From a checkpoint of a small transformer trained on Wikipedia.
Size: 14 layers, width 384, 6 heads of 64, MLP 1024 SwiGLU, 36.4M parameters.
Architecture: rotary positions, normalized queries and keys.
Training: a variant of SOAP for these matrices, 574M tokens, 4377 steps.
Each number is 500 + 40 x the weight over its row's rms, rounded and kept within 0 to 999. Layers, rows and columns count from 0. Numbers have three digits each. The size before them is the row's rms in percent of the matrix's.

# layer 8 attention query, 384x384, rms 0.262, rows 0-54, columns 256-383
079:471497452548441499545565469504448451535449471500507479562437511504538499472484547567467546473474585473459466461504487532577485502498591431521502561499461429509475449453508449528528503525521472502568503500492497454542532483446432434475503557498485481445489505424556529484523448531504465559561545488509475545494562526478565459490473499514492519497482518515408508438494499511527528509430
081:534540444392522502453600524508481460496525505566527511543549547488473521423463583506517423530514515480502447514454475463487465518539461511472483518481431574520515494507426501530498510490538466529502459499471490483451509478471470499493516540470463488474483528500479539521525512497480546495577479528436413592463488475507502526502487531542467491567566487521483452501515513480477490530526
077:502482446558549532496425399482449495464577536418523476499478516468472501493516511612463446536503397529446484511474528474518519530494472551525479466476494482445441506526488517506519472433483568418536511565515499550451491543491471482504555500453426505468480487497504532481514495451552538502474517427511529470550489515540446570521478385382438488468507533477479476439541514461466563521530
079:473489551466515523536364492546565468520446457515511562479529556471539502569430480482482464501481480516493491511553513496463524529516506490465508553481553446520544539506529551490522481560464507483487485559446523558436501479539505578489498471569439489517468520549496377472556601460526491476408487525467479432468401426472463535430517488438490486473421455502469485529481508468517492447569
097:460481481440561474515484525487513553469473504551545509440485455467546493573438463493531447452497485508479471504455533431512555526532535474469524528473513537526545526562473413466531478537537544487379550562554483482487496479568524494453572453598543467506447512517466534502489520535435433450446528480535458488558478500477574470438490534371527470448510525454558462531482512530469544543564
085:526489530576527502448463431519462481482530488513463504437536503496473491479560454532405560499474521492548394525525503448499537607461548496509491487529531468504454556373477515576557514496534452516529614537496577507522487475603430506511539440533470512441505514437504569476489446522427527533616525427503480556520468474498507467477496561532510441536494579571474533538468473432445440520460
095:540479536497499572514501462464439571513495547455553448469456479445528465484529494487464417531461494484503451549522498574509414516547485467504494464536490438487464445474524440558535421506449537464502558573478536514556514507467438507500470596403517550522558490491509499473515476509536471528538547547541516562454457503455536509470520489511459444477491509538455531527499536430487501545492
089:484433463432486490516569550533579507563506473524569545588537489478443490549472611460556531490500508519503484530454505544495443484556508545442481452439526508527523555553544492549578549502489520553468461527522459475460536480481538526527510475523452526549465457583489480545462550434569497447412408494424437426487437511506531516520462538405473519436479436424518473458522466493495484550482
089:562503499539518574516503543447490524380442518511555474487420447454493492523480453450491469485476400535490488472542458434437515516465534591546500422565551503473523467488464467569519438417431520468577511555515529439523520496469493466490507600438475504490466457489486529465478471519489512588538533537528455545515512470448553466457577517563531516527568525517495484537512531522525434497513
088:481400561509556481482474474483500446479460488490465485591514512547478510524469550459520412508515521491506576537532417461485493494516528503504525517594459449460533454456480497428505525601484547426474448537515467507458497552468408478449461526466490524470509454504565477508562543519486494481495473447501517483503491476442489522531567520572436505529466518516543435445586460421542446547494
097:474490458517488565485519427556513521445480506499465544512490547541501496504477492475554424511524452602468534500514559535504471447510593436533503556550543476487526495455557447466451479557461502467473519519500540569484431522511387470515478484524466534523463502484493446432524535476480480546544500398512486580468447562473524447451561431488447541511411529478524539490435503533520500481466
126:541523497502490533500516493491423435519443447429519457534518551512542511506533464559433430540513470575500501506475485536497532489499454504583515466477491514514511498571445527557484531469569471426477565493510521513586463548473533458501544554450475563528469512474521509501535460558463514529522550582444484448523534504543515404428473447535523560443527511504465543491513498540471505485520
104:559516528539509551465534410533471485619504460518465439506451447527550584561577508469528513499501513420613502550566494479457514515535468470502489513480520471496494527459501505544529608484511467556484532501465481545509554478539519465487551464511470531473548589543556451551506420555529519551492434484430498486507574479512440490513564491551539519592522457578458544425533541514529452524494
087:447534508458488509478457502551500529474480529463500481477439467421531564491511457470461516472498523461522538459452483425455542535503536505494535492520553476477538471507567463528578483522415522544505455606537485508511515495499525545505459490423461524474425480485429510510483555512479480481479511502543480540497484487452465500450534525494487473554523511521522449541474532492469540460507
098:475441616536448502526443475487496502516489550566499531479444477533512498567520499555592539431526495496455462515539434459473468416531474449488458566475447465547513540505470531453494406529561568502443410544521508492498518543520503489487436541510521479546537544498543452477495467447464480531494493459512484541550501522486518502495443562484486450468523549486551524551463534554512442463444
082:517494560500491470438472497548509495493517443602452524474520515501512445474521464465490488491452503481497569556528495500484473476482465476485453527409557443442482482475544502533482483481470499518520504456475490497441557423505524431579503527488515471431526441501529441497501502542519497458503498472520541458501517493434546504492462444467509457574523453558495512426537395438569479432507
104:545520529511516485497506472486459511516513562486478552550538433529464557479498573541437558584485484525551434529471505552527486507535504448510450519489500595464460490454495535499537552468578448510503437468455500469483511482589440479452495527453491559456505513450514495501524553474509573516551517555444457484483578579493519452431454517535550507501502480560481576519456416504426460552531
083:515525475407533499558552527539539549449490489511549505548525483501476515467512475464468513522506528576511492447446473514547470535483507514476515520512581557490534407573538535516470497419495506506536505514521427439503487555484545465487479524498493537514451522481464498397473450573525498481433514557501438534462531546526592539444488500535491538481471445529519466500473487563464507530479
119:454495557530519519530572432450510484398554460504494484513552569563427492497494511524528502459460508523505530512489504517548469511520475509420416491507457520487463517555540518438517578448471469472486489450568452506446467566505525507514462447543522474530425470534565446470499537535535540566579519567549478483520468531504495544462464495503509488495481484501502464532495523483508564472538
116:513454471519506496512592532508445443531507447502509484555512476510501469462487598511510544496510586524527485530546507530519479473495445560487396421502460505511426438447529508531508481466537535522437526381504472507512484487469454457578573491499519512446498541490607500518550472448520482499477461477518537495427481488509492416565472412481494428446506465471512501488488431520527465545514
090:542433522478543566543451513479505513501480509413473464439500443470463544489558490476465502463491442530497456482498521530459420563519549457511596490486500498538414509563501530468577487506481490434499471520505445480546479519577477444478442547527493540475480483530536528482483509493552514552529538392464457481481498489511534496450470561501521552494522508513475512469464418453446508576505
096:494521471518502565536474475489430464539465512467428503521415503440530497481520505596533533470524491512487519487541468522500453497493539502427491503593449483535523571560593509559531511489496481529512545521540522498606528498576537598525516449465548545459446565542531474454510458456417545470400517477475447435515445467507458456490484491503520481506502447475474443490503476483468512533495
118:447479471454479443488488544489499551592539576460511447458442474478512463469486482429483464514472507520445502470471526473459567534482415455544573516461509547540548481457510548496500478550541555469497527525495438461478497539443435485530580516532476510487504511480463540533516478439605430518475588460462435499492518481518495587467566449495489510445494512551519519570435543529460474492470
098:541540516527526482537565483490466457480487469478462572536513435512503420482484491511499507564495500501528438551463429485542455505492584480432419553545442519464526511477479573541443491490533487496483543507545535474522517505564512551442556501528547566486504495478583473440542471463511562556519550520512482599533497514522530406395502518425467581500503527522457489468484550420402533549495
102:519494512520537463559447522511459461555458519493442534547531430507529493513538537534501511593522540520504513543429418522517426455539536532466514469450466564507541486500521601576467472489537464537505432500571549466506471508515595517479506456489559539519586548473486521481485417546492514494529467487550509496439514449530436471507466506454441537461562446472447501472460483521544522483447
104:511531501513441527573520488509485469607531548524528565516448453484476488510470514560510454488472491540494539467569465524485539542525449487545502524447525531554570578550506557499448539482521482528503531486507510475556456514540524577547577539493526520472574518470434508560532492470524441531497543525486464470412431501480509406480459508500496521463509505510415546541424511566412633531472
107:503480419448535510532522484492560541523558465555433552499550503524517531488438440513471461457516527536466476443531586461522444521421524530446471498487522507505455512499438544492494562518582514475504519513525474495482433442459473497532552453555437627522515469500546529586531525492511465530471572479530507507445516548514494497537459481491469495513523589511494462491515518474502583478496
101:595503527444535597567498500482445528466474519445439550549530452459510522504479523547518518475492475504461458463423496477482486538462617560380566497563577517546506489606453515476540488535501525468505495538505493533485531506616486544553527476544484544510470489416576513494522557552569504555599519481492492496500425536468521490465427538481495546492470555541448484466437513477441555502523
101:594487576523528469484514433453506443447523488489507488480536556560500535483536504471472489576542509505550473506541502491570545538504497544516483484497543446483483476478470461448573463511546543623512568497459482550500494461475420492528440548481435513518503461535587487443570534457501556454622551488528535492487530534428574488464473540563487409529559509510459488506514476499511417498541
106:524581571584485422493448552525523490509555493561526510497544543519471515457499480427465562545477529437563533491535510506516554405509430431578524489462519500436551524496561546512560486418536442514434483504515499555490520458511612466455483492515523407485594480473524461502525435490456500472494470451499486498481488500521507509463502488483537485499501434462498519514494457516571525538448
106:523500458492492520514424482509491457485482543483502435492504554509433582461568519557527478512565524451530500463559484569548529648567465477548466537476527506486484519442447483571513458524461535507517508486509486501489583481533471431460573550505499560529525482503493498544555510443511481539496559486478520513532511523445586494478515510454525416617508567507543444489456581482488521448523
115:515476468494498475509568503500455557495519454394539443483495515507482463451502437465495498505479516509547476540413536494458476557462608457435536510573492430627471433522470536546564519445532461467531513476537437556482493426576504500493461522549475502507461513492493491494495588526542520586531510558479565511555525512491535452541430506505481578529532511465436498441459530450393517550490
072:531499500462483531485547441516528485564531448457513498541467491502565494557435419525533500486499436472480451535551527539447560622455520542505477563478569409504513434507458454528529512504439517556544546470440481560523447516502539493524578507531493479467523567504544451485506518506533519452452520509468545475463502499457520494565421467546531471474462491490479522486477475462430529480500
091:485523488456460542426504478461499513571468512447526453511434538518470538441498519467473512512564563450542429496546513570480534510509480503443426463526480525522507492497486490527534516518438438491543447453550516520498473497552528487472567537540518491472492506470537426487507466556516490565495492491510458472472535520456550473549512505572519503474467437540444518494569563470478489525442
097:485508402481516514477500489530450530478585443479472524492525465483441487493507532528474480521434509401489588526509511540457450513452477505532441539433380593474551541447481489521557540476404440522534449470471492512500501494523498489462456494535510392512484503522492550432481524445487542579486480514503458542525562447540479517493500553504517520527484499562452500559510472549455519512554
081:433469493468535478466459565516558523449496513485472481509569544514521572517510491426466471428494496488534463468510493490544577413536559534452509477499508486528584473536501514426488478479563511469433436508558488494439486520494529500450517569458497490515505429522460450573466578550454564513416532511581537475535554529419518508455510481443488489493440546469525497510506426500518502524530
084:453444469525528528491473504520471567464450488515488526542573479536444548540563469519548446380535489533523528477487537498504502443526511510546502519535520513557560476532479508493602540432526511511471425506552425509490469519551512489554469436431539490552399511548453514492460589551608466516562453510470398553491567504484519548511567487556537471476501547471478455448502507570538463475507
085:502393563515520466446417453519557513483504474537534513505515524506500429537423495546418424515488515448497477515468471511480513491545541486456484529481479510506542542513492506445568531543482491493492449570436495546494523595464516505520503515539511498461419464482436455497505571548472488454419531594485506509553438491421387525465511441510510493537452507515476461584526437455519477453553
093:455543505509539454461444504531519499456503476487559476430555476465538469510455516496507395477537473489469459444460426573467508493493529577463423475477480502470537488506477480475480447567429512465498502510517474496505558431516499507605512531562482514482496501530499562476498458474464473454423528510448533551550549502507531494470518414424462500481520494523496499543503444472517563514569
082:479545489471517451509544551515480534450487504499519484595436518515518578483546467506608482591496459469483507465442572513483447505507516496478527559509480455496462517493459427540529466477465500530498502456553510526516435504568439437491487476502502560507486476483552536421477474522508505579543438443499484493484572523503563508579492488548449476449475511460476551474453525507492509541457
080:451466551452495473411456516579519585486530437522498483503454527488507512467466508522470580474477535426472557495529432484549474476467545478445508504443428500519514542504524507505589528541467440547506390483495490475483515535456501574506548430492514493489455491569507537532514454467525521443495471490592482499499557457485465483544507505469501508526495466463536476502428478545529529480530
088:549565519420550503539585555413526504492506481461435442526514482504479563459570551478472515515526488507521485526479558537513547485514510482563481475466460475556450450463435523544486493446602495424511482471521424412559470495482445447561560493476467499472492538508476523499503475476521514476521481572508493525477565453537537407520415470503469534518506454547461577469471522498551543441548
077:512426577543478529458442475518479466488459497535477541489513455467472494438562513470468508470590558500495543498502477522512478493582497486460451585540508472491506516460578468543560518481509434440488453527415559519492551525507479512500510452487474574537574379528483520437520535451547463477497489453468485478484561535474483459447465484458539567457535524496496474544485501488495555488476
075:457505500572476509532499441515463544489505462539540526388426472455592546528470499459437521504365511441549515509480526434495440446509422483470531504558526579538505501488513584543403453472517497558490527535475572512544478522511591565483486596496484512546485547467517548530503464506466482511459477510535477500455541457519490477510457512526456492480531488527451484530499532563506480459532
098:477477481528569523556445504447556472480410523497494551484519629490531525569538453484592450478497486516518518483435491540492605522529490485469505582563477543461491532574466460460372513624522487515450513502470532478439488549534473504469496471504529531512558505504540482494561516521510483496547531488424522512469481453478460482434528491536444506496490523443475507482531546547497490455462
087:427396511493495480465448464509485426505483512552536494543538464529491461499480507540494508521526514418517516551523438488473555521503479416532450514431559485449525506473513446515551438565520549534466491488516492518522587483495492480498471533544546514474505487546502532562561570362449460488493443575529471525550528481493510506468549555475492426578479532488547514509540541455525531451508
111:518475485537460495439471490510477409518481545492470555495524446474497522464543581557522553464520462497527498533552528519503487492487494617452501515449441577521590494523497526519495507477472530542541452483507508523440511522499507523555523467426526476445485543552561487477484430506565446495509457468537506465487458491511482399551533519534513529514473495505431519477450473455576563453550
106:559523466396521507464582544437485510590473482535499467522529532515529480491514498543483476431525509549517433516455512583468501457492469527456452458456519578534485471595527510510441538564532496531444546454473536471467544516506526485562572475455463491480547542471520483485499472514523469532476468513535539498480436424475488401437490408526470530444498494497478476456536485473474521479478
098:440502469508417492478492512520588528542496603500495495446462478494567502579510504527496505509495495460515498522468450474539535508559517454543518479494494458561505499459442468486506522481481455443600457528482481512467431481518557517487448528513477476508534586451436516546376473454482470389479471472500474539533494482503467464556494494460511541479510552426478521498570554544526511469492
107:555554469451468489482475464494472521459450488473499522463480441459527552514504514421456482479500529483498475458537494536524504533499433464508527415490538486525461491541591526536463492465433519474514547586495529524515484516456537410465471585457473460462504496545475513435477540513494521448435524522461463543492521537520465456446445508533460468603514492505494450504487482582548549475589
104:497583503505493513600514486490507450520465513500532535527520434489514514555472536505526483544518495497486539468527486507541491491498461459530552508486505482503598491515550515440490461528570490513489395524482517479458453506526482422571519511450442492471483522513520518516526543468494496487484483518494528491509533485588452470460489478510587489471527518523498492514449479630496448499490
133:419503484527500512553555531527574559509516465517510496482517586490454474515482560534535553560516545451507502467476540492581481515502470490454490549490503451484502483465434485433531534469501441491526451489497417478495442481501463498499500553488549565479535485449506508586513489485482515512470538558461521545520502513513452623521498527492518451456494524473543517529537550467477456535476
098:482517518454536482419456521456554546496535532520527571521424496520536537523462500375501526448513422457490488446434514472460519509496533471530525517541469528529455425468506533517507545555560492418575563494539484502467520514414545464441419558464475531528461445511506454455455504561446482455548526492442458493456532484485496557513485469438502459529559520537555486461529498536537487491454
103:508561579545493596477465456453523476414510546499521427544544427504553531452449487529520486493530530431559491560501483457522525487482543437493489471574548551565515460565478503553543540473497547500480501572517514464500552529445538518514439511442458461506437463448532476466476570494408556522511504546552513455523568500460487498431514526575587499558489519508467418520501475513529526501510
100:531560569528499467511519503474462505550523572528511515517522477436488474506559540502521566498482468497463485487472412536454402527498475501447488468513562478504508464511507520538499503476549526568474504426497484520425500495535564472518488461478494498508534504481510435468422494571434526509508469421547497409488551557479497582552494551538537504450465530498534546424545494557585450541548
# layer 8 attention key, 384x384, rms 0.265, rows 0-53, columns 256-383
091:500516512474529486471423460498446533528532503485448538486462518527463532503507439513472499513551515550550469526507520484527540523572517517494538479556547522497442512486525523478530450495566449595444374478474527524437439442489505501506526598563463592498488568506492524470479496555482492516467581503495421482479497467448499534505594617546447525504510478506511493504505509542501493553475
085:549483481622479496559424498535526490480515553526520488450497448499498455483565464481466557568549465550557520539602495568522448531500512494524516478430479482500491463448534507545459484541508429485475563526462499503547486513489475572491565533462517523476457559497409474482486443585524451497526573497502483525493509560487495493560495508500499518481471498464451533400525528569577566482472
117:469482491548455479534488584452543469503496464537504533445522496528507489587493545534492489456466424524513500497530526609551560480538500506470506527472505453417454510495551440506521513504468520431550504539528518525548463530454489447456427514501566536532433482504510489499464475495565549532565494542476509478534519484548529500500476558502530469476507493441518556556486510435521488474498
066:603482492487433509573499515523519542505509481518496468492486511447522520570470464466515532527485459388485563515454501508477445479472423447421446530465483492456469436443523520416454478493484536492466570440463430471459507502447506450526498529424471417478522427537467458537518472470432489551564558500439571522484519468500518569480484479519495484574494425534526466536519535491494492509518
087:434540491418477524496415455508562529524458486537504478510490540418478524479547463515561476517468518416497498494514506463487479471463440517601494444533478535471594489506475486495458513512539548498466513473506510482490501531513491613533484485470496451535470453509535456475543535513510477486459546476570562511424542448555533497507498451371478529506420477483490487555470464561586482418512
091:483496499490533561524489509438537523505500522469471468576581450627563479498435534512515466491428512532517503508511493509503488465556471471554574517544431565523525462580548449496440485542470433516480572449595561406462522530489503525454464459560499529549518595469523476533443512458467457531417449571473540478463428432478459483535526425534559492595509510504463492462543576472523555409519
100:454515542566524477477531522514494463477465524516532494489447531548440478488484474511509438555474627467474483501497447475525541526529524444519483481476392512505612493449503544499332491463553476541520498500500548495455512503458489457431504391491498539492559578444493484453528588450481497497537470530478480591471537480487497502489542474563403472492552480499482504397514448498533441453431
074:502432485471491445483460481530548470429529513467525547472468516451510459460555428455500461520532469481509572525525506516531476513532456417496508486528477494470568522433476503525440474463534541519511499394478444579459447542462506525478499502455433522476447467499555489478493499487538448485574517561588529540513481466505548508575546565456485469486510488514383450508522509506571473517481
084:530519485462436585534526448502548475446503469503528523499480436461552540528509471572548461457473525481467454459486501500450543496520481443559539514490465537482586448565493505515501465515546455458468488517511532540515489483479510467525568508446590409507473558555454472424526578468442512458450468547513480568450558463556506466439446421539467519581459461564461507530466474574504492462536
070:507547574494530471443544467470476529504515603478494492413512505496409533508489495493476527512485499554532484478470531555531531503493466529494492495511529431501468518514546468519571440460505473454636546482538515546538533576543511428469482534497510422436504499514471528489433500553537486498558548476508445465555464540531459399438491586506495514531496533474502466464522517463472516522525
092:515509484524525419520539512500433492532535468530520545572541451521452519547486513484498492449437586517503486481471545531460514457494507580444491461463562507588441433478474558489509522461542513525463476485526515477488487463538591488420529506509458537506443464501504580487472508528530573459441518526515520401608505448448537505509414602521458435475527489447500484481528493492469474509566
082:506495414440513495527535472494435522496441539499547458443427506523442517555482498512525457498514452514518504456485572443502536479548510496551553542490427475511460501460545452458542479554566480545504502565512523530487524502524563505515509448490541443480487583537497446505485511488510517510549508473473498473471549534467483456421457459540520571550508502478497529468485497473461467431361
089:438523486525498455416499470468483530446485596479486466546544478497429472468496499454489457538537514501438438470584514466540539574501476507535420523511458520431472483491477532515495550502499503526591532534578491474573505434517588509444518479549492500490559501498446500502414445506496514518519508416536405483543561416512537485499453503482580499491493593504493447520538512385505514472462
079:435537456487504437553449526552535483509527480467535507550458528493501486475490445538483525495503468471500555461529501498538455487550550462470462429490483513472562531393506498529469479480448542515559402479511497433529498515476541470487516481524521536587503478483483586562489492538471515511480506500492535498455470510521504538470495513429478462489506461488535506522479480513595509478516
092:558524524489501561515510541437510522548514522480500488445534438451447411491480522500455476481529549502481510547498535476467492541507487616433471494480485489500465516483539521566549578582507568578541468493529511460460530492516460463501496496526471476449524438528508464503491546485523446541506521498539463476453524557523478474509576516420499553438514485440542542479488513522525507503547
077:497521553505529543448513456478504512468468457468496492528470525513487520512474544470489508488470546515484396517506622550530546543468532587496447515445515491463439498566506506467514552471533429472521561532565491590515462485526489525482445490524462505506481525520463515497473567525511488519458552521473488495482499517474463446513467352480449576528434524480524506482476486497514520488482
099:438544449489460524523493475519424472443456435483553528533526418548540466559517507455562522533500447480538471464471498418526522414473490515548526455509459512412548443445515467495505535531516524558513540545438522459568518495452490465562499426496465427496475506515503465485412512488492480480462495530481522516464506419517446519551387590543519427578476454539450545531534423502508474471412
092:464470480523493576569506506559455473541414497496552499571479527498434474459550474578515488445428453481529499435462427497495474470532551548441469583437523476547529580480445523431486516562414486494447488503456453452471415480479468456498514437514491583531502555467486448497482506452472436439434502517506566540443504473514490488521549580458468456477455531569531492505543518449491451498487
113:512429439452470410510407477456486480496566496490484417454446500479516463482458487490514537541529441411464502489452470445511492483501542537498455463568470466490566491450444473504509436440408525466479552515504450518611518412478462532584487500507530480500552531531446512501534450527492427455537542555508546520501542463482438515487445538508505478477489543446530558473501503495489467510442
106:462500533418470504475501418502506527562428558454538449500448504546451448543485553573490501516509531535504590436511523465476478479585538425481545525460462468499529537478487485499532509491462497500493445535539476575486504475525527492459565499512526424570433496538566521470543564459504466453462523552491462548589495473508531548532446547539550405471491533445542499465491508500506486514534
087:574479451520394458465501494546429457432536509476428488494478429503495531583528530565484560512549503466452516509593408454502478533515516489520547470552556546509508475517438474554571414436509495572478481576462501491485492539528586524501525450541516480516512496489530523515483486471440564557513492425534494448512507540511439534510517508534477512551510522506479533487499583489548443467490
091:485478460584467473519496445504485442497521513400434483478472555529539530575516430503484589565480519458500451510565527465540489531533495498582557519520515468510515525494469440491494498481463619548450526519477545424560571549565446533486577459534465488539554492503472510434457473450442489521518480440491471470508489496544463489567578431524507516546478566539509537490490531502509490540565
117:472488512503507523392466472496483534486493443477497548508449535474524490472542500522466435486547464492487524464485567544546589517425543521447563460525432519466517499515528478509540481471553475499557510470544584535567523537486504534505522513471521571482428467555497494511535480495469558423495515528510450524502532503538483460474486464556569427585538489471420558513490501516506501515516
109:507487417500489541501479523563570449439544496487570516500526487517516475377491496473587521526507370414515423463527483468476426468471459559516508546541486531549510481495490519506503478491508465439523591450458503441535465508510496523499448451499457522529438553503421521486452396569477476529547496514545564519489473503513498440483609487458452471526457535495544526537516513494545555503554
110:551496533518499505471530517502519520527509513580433556488511504539598547468492461532548565462525461475453584461552462476491441505469479497532584508502469504511621500468534424520514494471537447581502503486471612504561555503540543517508565524482535460501500570496435500533545446480446484458496489515541502445443471517492536532537549444454502504491492479535531504445454450533521514457559
102:480412530501509514495478505512500496423470554547470487460463504558549568448546470579470482479501572526489537479519498545566505521456554534461336460549555449509459471410499510414480410580455528530474491482494536528514478523456455422573497498528527598472518494467515475478486491459490484500489473499520449450507552549479525528534516474533560506491497572454454562524515552460497454508544
113:514531469530512558521482494535511530462517492527514492495511535449556489379503464507537447459534474489583451526554531520533488516464521513474529521507439482451506517454410516535509559502532496436484544554551532475440441517471433486471568456467494490518411488535458517502509461492505480456539496435490497518450525522645514547444519481522438510463449530513465532445468518573461518482450
129:504539461507447528513547479541466506505557517582447531537572513437518476480521468601537496478530465458520509523532468508464457473483495530484528462497519557456517477479471388568492512487517435456517515504516450419530492456506473476478456430546483508509454453531531461462484441508547498487543440478599502556526480502559514532576491516522528516443494473492563528480572480470548508506495
114:570472482518484489580498462527502409412516532425477454492547477521551477528526499488490497508468477415442508514526438458421554502493521463480507513476464520484487493504381526475494434440446486540472527533486507529518470513545505546534536430505470440463534507521440505463515545485452524469543452415538484506392546540530502503529509470519471491583469501544496520531543490540492483525467
107:426506497459553468571473560515501473519480473498499544488451555537466415445426563495537569460476552493461522473517478494489531469480493523494551554429534465470522515493592544517574486523478504583466443551496464511444500439479576521508506499560479488475478530504486462514490538555486515540447493532472446468496502499446484476511498536532509538500454494444529481504436436513545501464443
097:563479406528474482435538480519481423473505532438503522446532469470561554563550519558490488507548508459492491494543463471531563502463479508516518507554501542533522486477484526392486417534515479479465502497437536483481416475525474492493552515434482478458547514476541471440500534471441524562449485414468481486434548540476547459550540480523432482592567454563462507570554525506582457556477
132:453547498451510565442486459561512496456566610533489472450452488515437489459474466452516549476505510439486564525514521466485465518509458529502550499516576450478516488531424474512502589475515460482477514535494485444434502458449450512496453437489483517562454503568532485464519514496524527531449513540470543468549523511419550480484413510550468475531503429558496494476475464589496493483469
084:482521490535514492516452476506481546514508559485516442446496466576482468510587500510523460523514561491528535483497526399510468555512462485542540585452474520554487587362513498559524520485538499536522477491493462541496520493564458527544456476496441522552523545521547503519572476543489446543564532474482458564454494482481594489475502483497514530508521498520460505520531506550562530399428
090:531521587552501433474502507476468501471486529484441489512537482547565565473552477502522492498477504487461520516547448435478414557515538425553564608438426430494489591455519521514498494494470475469506523501425576469515553508531453609584480469492496465495450490469481529475512490503495449488450498520513476564511534454528492512472523480482553482500548570542485508503499527500475561487491
090:461507568539516551592474494521476487438547534576532514502591493476525531551524506473482501576445430587489497497533628544475473499530470500504493482504489549518496480581487556466581522476496482628436530571512484493526505552470471541551488481499500495558485480546463419462453609517527522431517529473508518530538497505451485521503496487520490518483461473487492487508516494407530496466516
093:459454536475521548487472456467517492446540524476541607563446549488495495552490519483436423539495512539489467531525505611544526511492465498476469456614516455510468443515451561464554464585484571496508541549505529540551514490525520459474490561535486422527468477452497468509476555496494545513510492486464575446538440505475480524510521536560517527529470471433511461470572563503498434540497
081:464515481485512524513523573506546521564561436551487535510499521469500501512525425476464542512485489563515517490473512574513508481524477516531425532544542562562416488443479453450522525555517511470546528485478502519471510504515553453418544507539520534547534422442514495479469420569481575568450499448431608430507506446462514553523494545451478512561501469436448490507537529499433497523485
082:548550460418547499585513554526561480456557443504516535456530503477507467494535534521518485540501460515472570483429429562446449458459490551524500441493476486511581415480511489509484475522482509455519493525541462445476460528444500442539572449502480417495481568509402470471542533497461540494458511502492532514530522577550555472412457501543493522536484507495524521560513455535495478514540
087:513483519441454471549542501479504474457553491559558530525486546482480481498501590563570437498444494428471549498566534431484465382501414514446501448524515555446552509540579542457403545469547498501604578484534518418454547552484436540510507525493489413534410537498449473518502560532453469411487508541486571498461510444464494518480526461533491445508453502466535459516559459518546502485518
083:500481482576487569449483393543413495503541594530431442462523458550469494525450460500471522454506489605472433503589536468566569543588512435512480477460583447605385502468414503494483523476555526556486518458536535460566583458549532533462459514534540516533531425506509517513444562465537540506494529511547463467549480503474475522504562546534503509498488449485501482446466501499504542478484
083:541489420503502454554517579492527467533527443508543541571512524500475435465530512467553470583511492498462545514459499517525462466491537452433545578547549465502439434499516474512532491556464584536487494547395478488453460508465493481530510522533508563571433494471490483534537478551552473480482498543375517466481464511505446543431511587446444505416475537504469482541522499479476491574476
082:477487491531479520485494542436482529479510508440511464511476515465531515565458524472432513505506496573434460500534488464538540539459473485563450485502491518442484487488549474502506563499511486452553556543504474486536550574538504528506445480521478521526502476502426461501498499436494579563532524415538443480520477544512487552456565402539482524387536532488478459517498514429473489456509
085:570514443506447517518547543494536480416589508506533556482549527487563436518493562551567507476464505504462508463413431590465544445456462468524550486519541571458539489525482518495496500558430507461510504550513496531411484480415525457443478487514446392517464576532465502429585517485502405443438491532430483526483410547493506494503482515449498496542494479482547483498516496488536545557539
082:509490518417487476509474607500583492530499471552512500508531502496448453455476472504537410515510485471467554444468448492475499504494491502514486489474511421442605559501491496489523481441409495573490456479456503522381518498502454497502541457491503543542490519495482510526537467554522488435520483559462524484500496496545495420464457595458554446508538483498484476549559497468459490545541
077:503535538433477506546557516503514494486475464544536540477510439492533425556449484508501496501498519486476436563543532550459463481463454501530471491521453553490587418558571540532479503485587451442492445527483505531475530565536523494518499507375451500497511509497507506533440459511481599487549511454535457502452501511541536527388506397526512548501507439423551523502544429526480483511532
078:552489523537522559493575481515508481497498534426502488475484537549483525526518501456453458452505537536579428520581573513504459511540485493479470545414523552573511499497452459497427485449550470549521497490518486517447484518570519486496498533387504598508500477496481463493473473517453537517524469454550554437479493542505534537533580453548499488535520446505439518459517502521514475397478
113:470546525581550476412435493415455544495486479499453515539490528527501544501417481431505510449456476552466470551523393457484470514539518435523471455524541501514432533517482577517508527495551619489525452508530516514518477567533523493465461617514495524475482496485527545505474471505502517489542486504416474460520546553482537536546471584523397467511525538504499498448440491522438499508437
091:480457517455575510457483518575554511578469534472494487519454525437572518546472478428488495464503534515507490520559492480513541521505413539489463443551499474481491478492549551484452479522483497510499400489519506516393502358449520500438503536445497493516524474448497505503481555420563555525567507521509502472545507519496510453465503508428505480464443511475538476498441389561582532436472
092:490482471535446509523465550478516528529514495525518524496513501525509426541501504489437603445596518540474538538528526509517496486531510548559454504512501495508477576485485500553524509508525475492495480444479469442488461466485492513531467517528462594556486498447522518405536506544492563607509420496524493479524525521470508496549510517488511518495447459519484532436528593491485436511549
108:522514418505520488492489486482456441479472623493457552568553582509465463538456540474441567499517455519432481505510466500522471472545531526556537531486483540435445553521372467503485555469494541528507492506510446509480522515477539586464544482479499489553516523538500477485481474569425516558466444478561441527540487454526539451530471557478458506497510526504549517467418545491539459477488
116:509528510532470507556529515498521468488445491520509531489540440556467519555518488529518523489504517506513458528564489506478451486497493469473476499513503539448497567500501525472494488468502544479523509478439465519536514622543513512547484501555541509492585474447515460469371468596500544487555470441545445562494459497494532509545505564481523466434495476500486509537485551508499543533512
074:518507429537463454588453532583502441494540450471509471436528445529502476549455514585544554502507439415549474452540442476489458529529469484579510467502505503454588527499467518529566452468499540532518482533446431444548489523519527529557491510521515488548549549568426545535469478508438517588507514500510462509476545533531533498475546498463492563547562550505526478495538535565501496537531
101:521538472506489488439477449488489548484490468484561401471460562481507545521445377460451467484502537532557491520471491488548531573541494556455507491509579409493413449555488547560450529524515467389549558490572544531491512491499484519474492480498487521497483518564516584518457500463524492475515542488446497536514534433496481457449416476461453534516528499409497493501463478546522488470450
114:414522517543576495440498525504430528522523537522574502495468560465505464471448502423541469489544461434564486446512491489445488427457446458532505447495581436497545482525509523533477550519501519537436506527516609512509502466504499513540446537509510449462495517448510503512471497501446522447476483584526554547495486484424539524512469484554499517495496520512546415458503474509540503441479